Weights of a small GPT-style language model, trained from scratch on English Wikipedia.
Architecture: RMSNorm before each block, learned positions, biases, tied embeddings.
Training: 192M tokens, 5854 steps.
Each number is 500 + 40 x the weight over its row's rms, rounded and kept within 0 to 999. Layers, rows and columns count from 0. Numbers have three digits each. The size before them is the row's rms in percent of the matrix's.

# layer 6 attention output, 192x192, rms 0.0974, rows 100-191, columns 128-191
106:484561554508467453464474449495553514517480520483539521497468516523532493447430504507521536498451502459496540499509540498551531552499470551632514557475571510456453519548521436506591435550515555
110:484513513477508516567473498567519435472417508486546467467499500505542576451494497464541516432489425551571483495549473537444513435468490408560542495416554512610526493554499461473548516440474460
105:483449470531496558463554507503585448457488490503490470476553488574487496496522501442455481447472468511442523586475526568482463558523561496557545509469559506528496491485556549436441457454499470
092:463479470451493460423420472462477587530431546447457465474512496541571537551476455537482529554480457509472514547505521419496449452549511431459538497482542520514556480563512453466509535544588504
102:522528582503548522494471466409487529518521489479475513478457513502509386544543464454473494492502547555526515436473505533500501506457466478489534489495491480529410504517514503499455534525504495
092:521511482504555502542512535450414519556575505516500456527536418496482534456389540475479464537471448442568477483422503436481562459532570539490571452486513522534518525542494497526561452498463523
100:473427509483529542496512526481470512503484477580528469531499483448443495471556512518477479450489435522476548472482513499466493508483450525508421505515423485521529423506563510505498514496434433
102:465529521502417530529471471464548470525514460557596474446466519447483494490492462495517572489507540517533542503553425525561517482520467490497547546418491577573479514561477447527529545517454440
088:483494581448568521419510512519519531491493486481451517521544502474556508436497476510539583431547504553467575439542537517461460541405510492486575529520520494497482510518486598557404429493501463
097:555554477473537434504459480525453587414517578512494468452470519509562451492480514538470534499548516514564525478557469583489474505538463503349479406519555488501537543515486486469524495443513511
101:529480503498485473574532531493473528456596496563481475469495529580477441424509526506521507526550517480544543507444425460555443520452516426468466483524492473516524509512547513519526418561547540
093:479566484539573495451561439512525481488483519484513461553480467500496572524533498493492529442486507543500516499508545441511521530389583483569514504458454420438512490506490485521488462451489543
097:528540491515449463433543511570435480475500524492520525568466496427560482463579510484505527463511536497474441405466585499462541533437482504499541523510481502496584513512480566496505559548541507
120:505551480448470507487524546553524456461491523519600524484549467467536498451420439495463452518503542506567493473516575506569556446516539512506470495509519497453557507477499479393500535515491507
108:469500514450519473556534425481468484504388487552454488453507552548462516485522528490437577500463515463489534547521505503528504422497509545478474510539501498491512590439486534475512557462531492
102:489512537505472472481550485489505556436471443524481534454448501512534469601441488516482511470539530508532510570508450445538472540483458464462405466459521531480529524512455486456464462513447443
095:500455497487497467493460466507578429441456469509564476492499512493495497477407516529542538492431554450515455472530512449557545517568452535528424536497516526476491499539557556488526478552478514
117:472486499519447519517584465501451478483482514518497471563556505557425504521541462474484520439514549499554513507525518531515539481420512515507474520543501518477547502528478483518454502484538520
095:475539484460471486510514502460489467534532437523507441488558589568497489602535516459484483477447478506479500504412470494491542554576561469419536502489441558488455525516459520565502556502493515
099:603506491485512524446506492475482498444495494496499451484488494574489581522496501455505497479488418518492505528553564502462516479454435460448488525486386595531530498510513477481536510503495522
102:517473517541532510544570444458473515486524452571454578548506476508506448454507461465492494482503537545485488485500494543535512517534549504509491507530550457515525532560520493491529522548442415
089:464506520467495510451517524541429448537510450484440486520539490473498507525518516526499439516559462464449519519398487556474469495483520525442558530455490492492517491487455528489588454421569482
092:525487489528471497543465490510527507458463538494509447521560458501573490497490482484518535498530493488488516508494601537495493443421485451511480469448517471498481506495454465553528477491482481
095:569448531428392487520455496504490491515486496572454461509548554480465529426488434431494537527469492462536525467425444477466471518409579528492530540477501406533507462488474492558533515442481500
101:484531543530564504529472468533477517510512549492508491454556530515485489525486423480438491499522455537477413501540482456471491517508505498536501498502481507463484469425507477492496464536478496
092:473526495455492489519586510486521492473522435479544530511554485592470484464470475489476495535547438488510511486501475511476411528445474478520456494466531583516449459534465475524521528490540522
090:508563523471581459436547446413529581497465482455550546496480440451574576502482501562531450544492531527538430508600481483472503509515526514443521430524513457512527519490529455524455456541519479
099:477505452514503525491514514517414505437525494546529510510459488551501522430557522474537545487595463463448492479464438488529483495487526475498512462482402503548493548503502554522535482462532555
110:451511548476482563500436529474480471538505488512456539526494504567404512487475486551525459436538519483548461463515506520453532508438526497484539477527518530567498484563438561508453525464507556
086:598505457502452539474542540548499533483455491534560523495548521492466488475500473471450553454504586530465498505466508569552480528448516530527483511551453552535537461475475504422560470530550574
090:479562458485518552468416493448468469466517512519505532470443592575475470481514429493518546445488470434462508482483483452527513545511517483524505505494509469547511486527535564523491461499539516
099:504562564559551522448568481561528535508525406442473509557505486471515483540410493535451571493531489518456462470525469520467506506517477461453512471510518547489483515489477546517553510476485499
097:494522522504494496515534504468503557501483559526572494573475494439512463499523536522480517439479528480486495569442481562496614506447519476530490517493458469472453533533552524416514489455521490
102:534497522526483502506490514492546578557501518510492522496454444453555487508550471470473397500478559439479550438476554468493534505557406494458522462539449533523458540443508507486444425452492474
111:481527431462478551505499492459514523462495502511556562446430530543527451485530487525525478514501506442480518447471484482437506520434535501504486511572508581501464551486473520431467472562536551
097:508419519449477490460559511535513511478471453512497540484491549554466521497422506481521561492483559460488549474422424606446515499519495441518536568482417502482490460505568499508444493434453497
103:533487511517485495472561478542518509452529563506571492516550456477543430486491508540555529501506532515507526518489453549526499574439484489471489457495482487525465515487530497464474516522474421
097:487490565490554549512463470489478525512528494507450477481489466638494572496523436458552465554577531495494486483459494500491463510442566438487546548477490523538515500498528585479487540507454484
095:494509533487488511498516526422496476422466486459468506543493494435501503450475509528478525478493483432537526549541519473501473578549566521472500499479484508547442498525484444508458529512491481
095:602543508468519454490536511530465404474535451496517541493477437524486458541489553569464534568499532489435459472424474530562457491555512418499508589573449436530457535476530499502480538544474566
094:495405410496498472499507472539561446549510493462494412527497457477451572510547530457430509486602529522521465462485488482518488487494489490512535494501543440503470502498470533555463449588481487
093:486505533442524519482489516543502545479477492514426531481510494525493474480506500512511450560607470500505505414401495494488458439477515557503516443480540532464464473523566574458549509510540440
102:441448575475503486473524471487482473507502469511475519472540479480533483504477491497544520450443585451507450610483533440485517492481468485494525503503442519436472475489487467464511511477459510
097:480551474438504458541521522545484452499585518512523544597459536480594527439460535541475501539512537472500430457429546485480437585523542475510506479522508530474522522563490487466509520445530546
105:473494522461486552520550469453529453517513484469474529486448524505485485490461514456481511448484484537559505460499498460496498435459511563504531456502486458464488495513585525538471523501515492
099:515548532532525470451444491494458523435441505486507439532532447548559506481513549526454492482532471458491490511497488553446536429514510592457496482513470541474533482405483536498531528477455530
112:490538505484461421466501446574499461489582458477537463528466516516501540569488553542461545441498544507570462504489478518456533511471523502470512547463574522450529533549496460503456544577587460
095:502500523533490495471489484473499465488545585454511548512505483503398542517460501484458551426525528607504489546449472519509487559589462525507512517526525413512532506455505470465472553499477456
101:493502482512478569510490559463492525537487561535490512482511509523532477431505427502532570575445461503528491521505538450493484452510450528515450508479405491438448454508441537449533482497469524
096:487570551478515515533447506500457462526454564479506548543561437498450493494473498516450525507572494461544498493418525464503461562542464469478533561480542522501525552447459452558508543471484543
095:556523454531481524525450434534528479527475476473443512519532474536467439472495519563528577485480521515543499500491469528454557461493523511486567536501473532457530478404472550457527526455533495
114:519500477469537433503467490541555516463518481492539500474467517456541548480543485484581532448535467547519553530532475501468498586465570502547549493536469457520499512441547552510534563555472543
096:527534522521523532547454496547444494496502427528560501564515484433510509481483504490468550457472562498511496534562491466503522518493520519465468478442469573566523514484517432510483551510505472
096:446533475568468464427567469473472533471528395505483515542514530488470491575496511425472562421497498473495464558478555527409464464537505464508468499509459573476499580498481450442586522469504590
108:489478491460483510542520477487497535529517466418447400413519508465466479587519491493488517539533448514489480486514542522518551631504493467525554484503469469479550514520449504524513471534499474
096:451434540456486544511486546518436493467513500534486511583515446474453474502540463426458526451477485464481460432458452494546490477457487538533466536494407527494512478560440494578508515445534504
111:484458476466540511475492523457504548510452531497463492561548455449552474475479426516497504446469484508514562506535517527539527520523481539473485438471474557516483430537484496584526467545496488
103:465504502569508461486565503580425474495482501524510495523545483520556466520476464515471563532469470494424489497522413554433441424494515427494517476463519524564569482585493539497451504572525565
101:493551523477526504529520385471503531558532557478435515513465510425502428531512378542466467502526468508514486521585474440501504470499548459503502582450556536459516496516471505503511518465472527
096:505535534465479502489450485491538505508501528503428511484484566500552529472539468475495576496484485543504452516547440557499497551498528537518556477475505470465488462516580496533529480469474496
102:466486523516532548511479497588501493520497494485535556512486474491505454456572518497535519590498476452480433470508495513598498516540537487581504469497524512546489562528541470457485534522488531
102:505462512510511507516477503554546528498475510532455487478542563420583480508490517454465491491561483541530528464447511530544503507463453481487541560477507501509436510508495557466455513473578494
106:417597481554544473437531467514526429520481493491535517536502444497467523514446487451500483539565526528466520477479484486445537465466560526510532545521498603525451486497513480480501538529473499
109:543494513464519468510521523497506519551566530483465500473488463423448534465461545549530511405501474536452528449470479420473544473485466562520558486489514503542547533540497492476469515514468518
108:474489519488524485509514463464468498470471532402509460509488485488454522424437555511444517553496514548466456523451529503539498492512558503502505522536512508465530483503501485528486463479467509
108:515488590554511476597547504480534574452488502553440552517489522492519505521469539507506499530542555507392540512493492545540517538499490442580542505549483535475513491555410616534431437556557567
090:436452448524495504474485524484471504551532487475568475468525518508466444480498461506442510550560539459477444479506466493582535530408423424484536505507539554527512475505504555495508529522542528
093:452486478512506541417474432480523452540516541489494530487415508454582472505519570489514550487505463514557436461504475488437457459460440556552544523497526525477519533509448532462522515465532513
096:544429548522456539514490561436527499449495457485477463473507434526443495455522537523468540547435494471512481517474501463609450497475493490510432525475488503493484459533555589439502461538550463
094:546469480445430488539485527436468543478469452433597472495368477483506476531535459549461500567458507478461503551451512541545516444502440452494484484521493559502497505474497527410533518552504530
089:415466522446497506438524461544501536536476472538460461563472548550504497491487491480539531495524525516487511506495524517502560497562524486500555571505506504488490497487562506500478493492473437
102:544471516418537488515496532538483589518470566447500592515541476543514482495528500513450567488532490473501473466530461513493503529481505518605481504500467499485488494525445432538490418519439486
104:451441534464532540512436458472542536424501498580516447573485487583464469539504397507430546479504456504407508496574523537525528512505478516487547466520521497561507468445577489573510499570535473
093:461551509560407617454492406456556491498443532511522426478486456475568494538508488521476519424502501536464509464501491457443494543517545531549547482462452470539511482538502475563544498535466490
107:513466572543513504553600507510457552538457499476529501514486542505449548487488519473535476521476544475554491549494476409581500490513513435510485552523475532537457539551473520499522554530519451
098:523483522452520512468537507513426495503511472532550507497508468410523417494454552480432525488562465515411526586510496554432482537487544524571441586479513527570600457469559527530500539502483519
097:588463536509502528481518480510424526450475553523505517557444475525501478496510513521545456519562446509519486511503591443446556425486463505530523429440464471553434503454493452528519480515616495
090:442460495452549505442481460512542589450551561488386561524500503412479517537536471539465472401495458525570499444577544522489457521503480463520523522489452482564435488508534510497495469486575496
097:536494485473543480415491480554466400545456468461500542466539485505482504488514573514489495485432513527493479539511487588494483503444534499504493487509532456422459552552514473514504471604556464
097:500510442548525418474477496461492494451466528527475414480558482552552515512510525506535458498493522478477474487535456555548544539477433554559523510501532562532443483559511515495451520468553557
104:528474465527534506558479465491478411492448459454523518469539601451540484588464520497589488523539513500489489500483434495503531511506523487516551520468503523475548516461589500571505521497501549
102:543480483508505509480550528516489495537525527615483538485531531493444491474520443552445508484577513487502556557491538472483482519525447558549540505499431490497482470523534544489474486459443517
099:454535514496436538457552499466494467500539512494496543500508508494512457502576517520538487478500496490493517504491551488549508438484579506473503580461505517522534465491513473516508522530514525
100:439486418545489472509470531532474501475491511499482434518432520533480472438519502455487465508512497410487501525503474523507480550486426499496518521513518485492479503553512490478467507519504536
097:542551568517517486459528526589433460419506497444497511521511548568563497564436486527475506495532538462448478463425584484535533502499446487541516504536460461498502425510493494483591494489497489
096:506516582460560478509548482545528484556494565533545494512552524555568429467441519510528499445514499533547545487506517549502520442495521465519448455501492507549445585498472571439489501564521539
092:522508503512545554505532529508584531526513514485546490488555520499436517498391468541469477515499567418421542533553488424512509481461631453493465517480539501519511454571562538521509421496517538
095:478516390408538478493418428549524484488482522475539519543458474487448536507496543508534505499477512502517475474491531501489518448485519498513529522532484564473470546447478434432491506537453515
088:449484507495469379584563507455490561593484489525513512459516505475506495498494541509487541448496501532458484555473511536500445522458451507442441579491547508533518470517582546575421561495426462
103:487464500482480501453534493505462527522497588468539536538457507513576498517503552489503489592508475423474408549521508538562501576532491490504565451502449478443528510499477491477522548507495495
086:529502445501536477499526529549470452542484566416522492569508523480459497491490477459541464523566559488492503500472506497401548478496544501498532408505528472488475486465490556477481472530529515
087:583524466418514532454488424521496527513513537497516572541500469405522518535459486499506459468465502465495568487520497513503527463521407567473518516516492477447433535443559541552510455493544528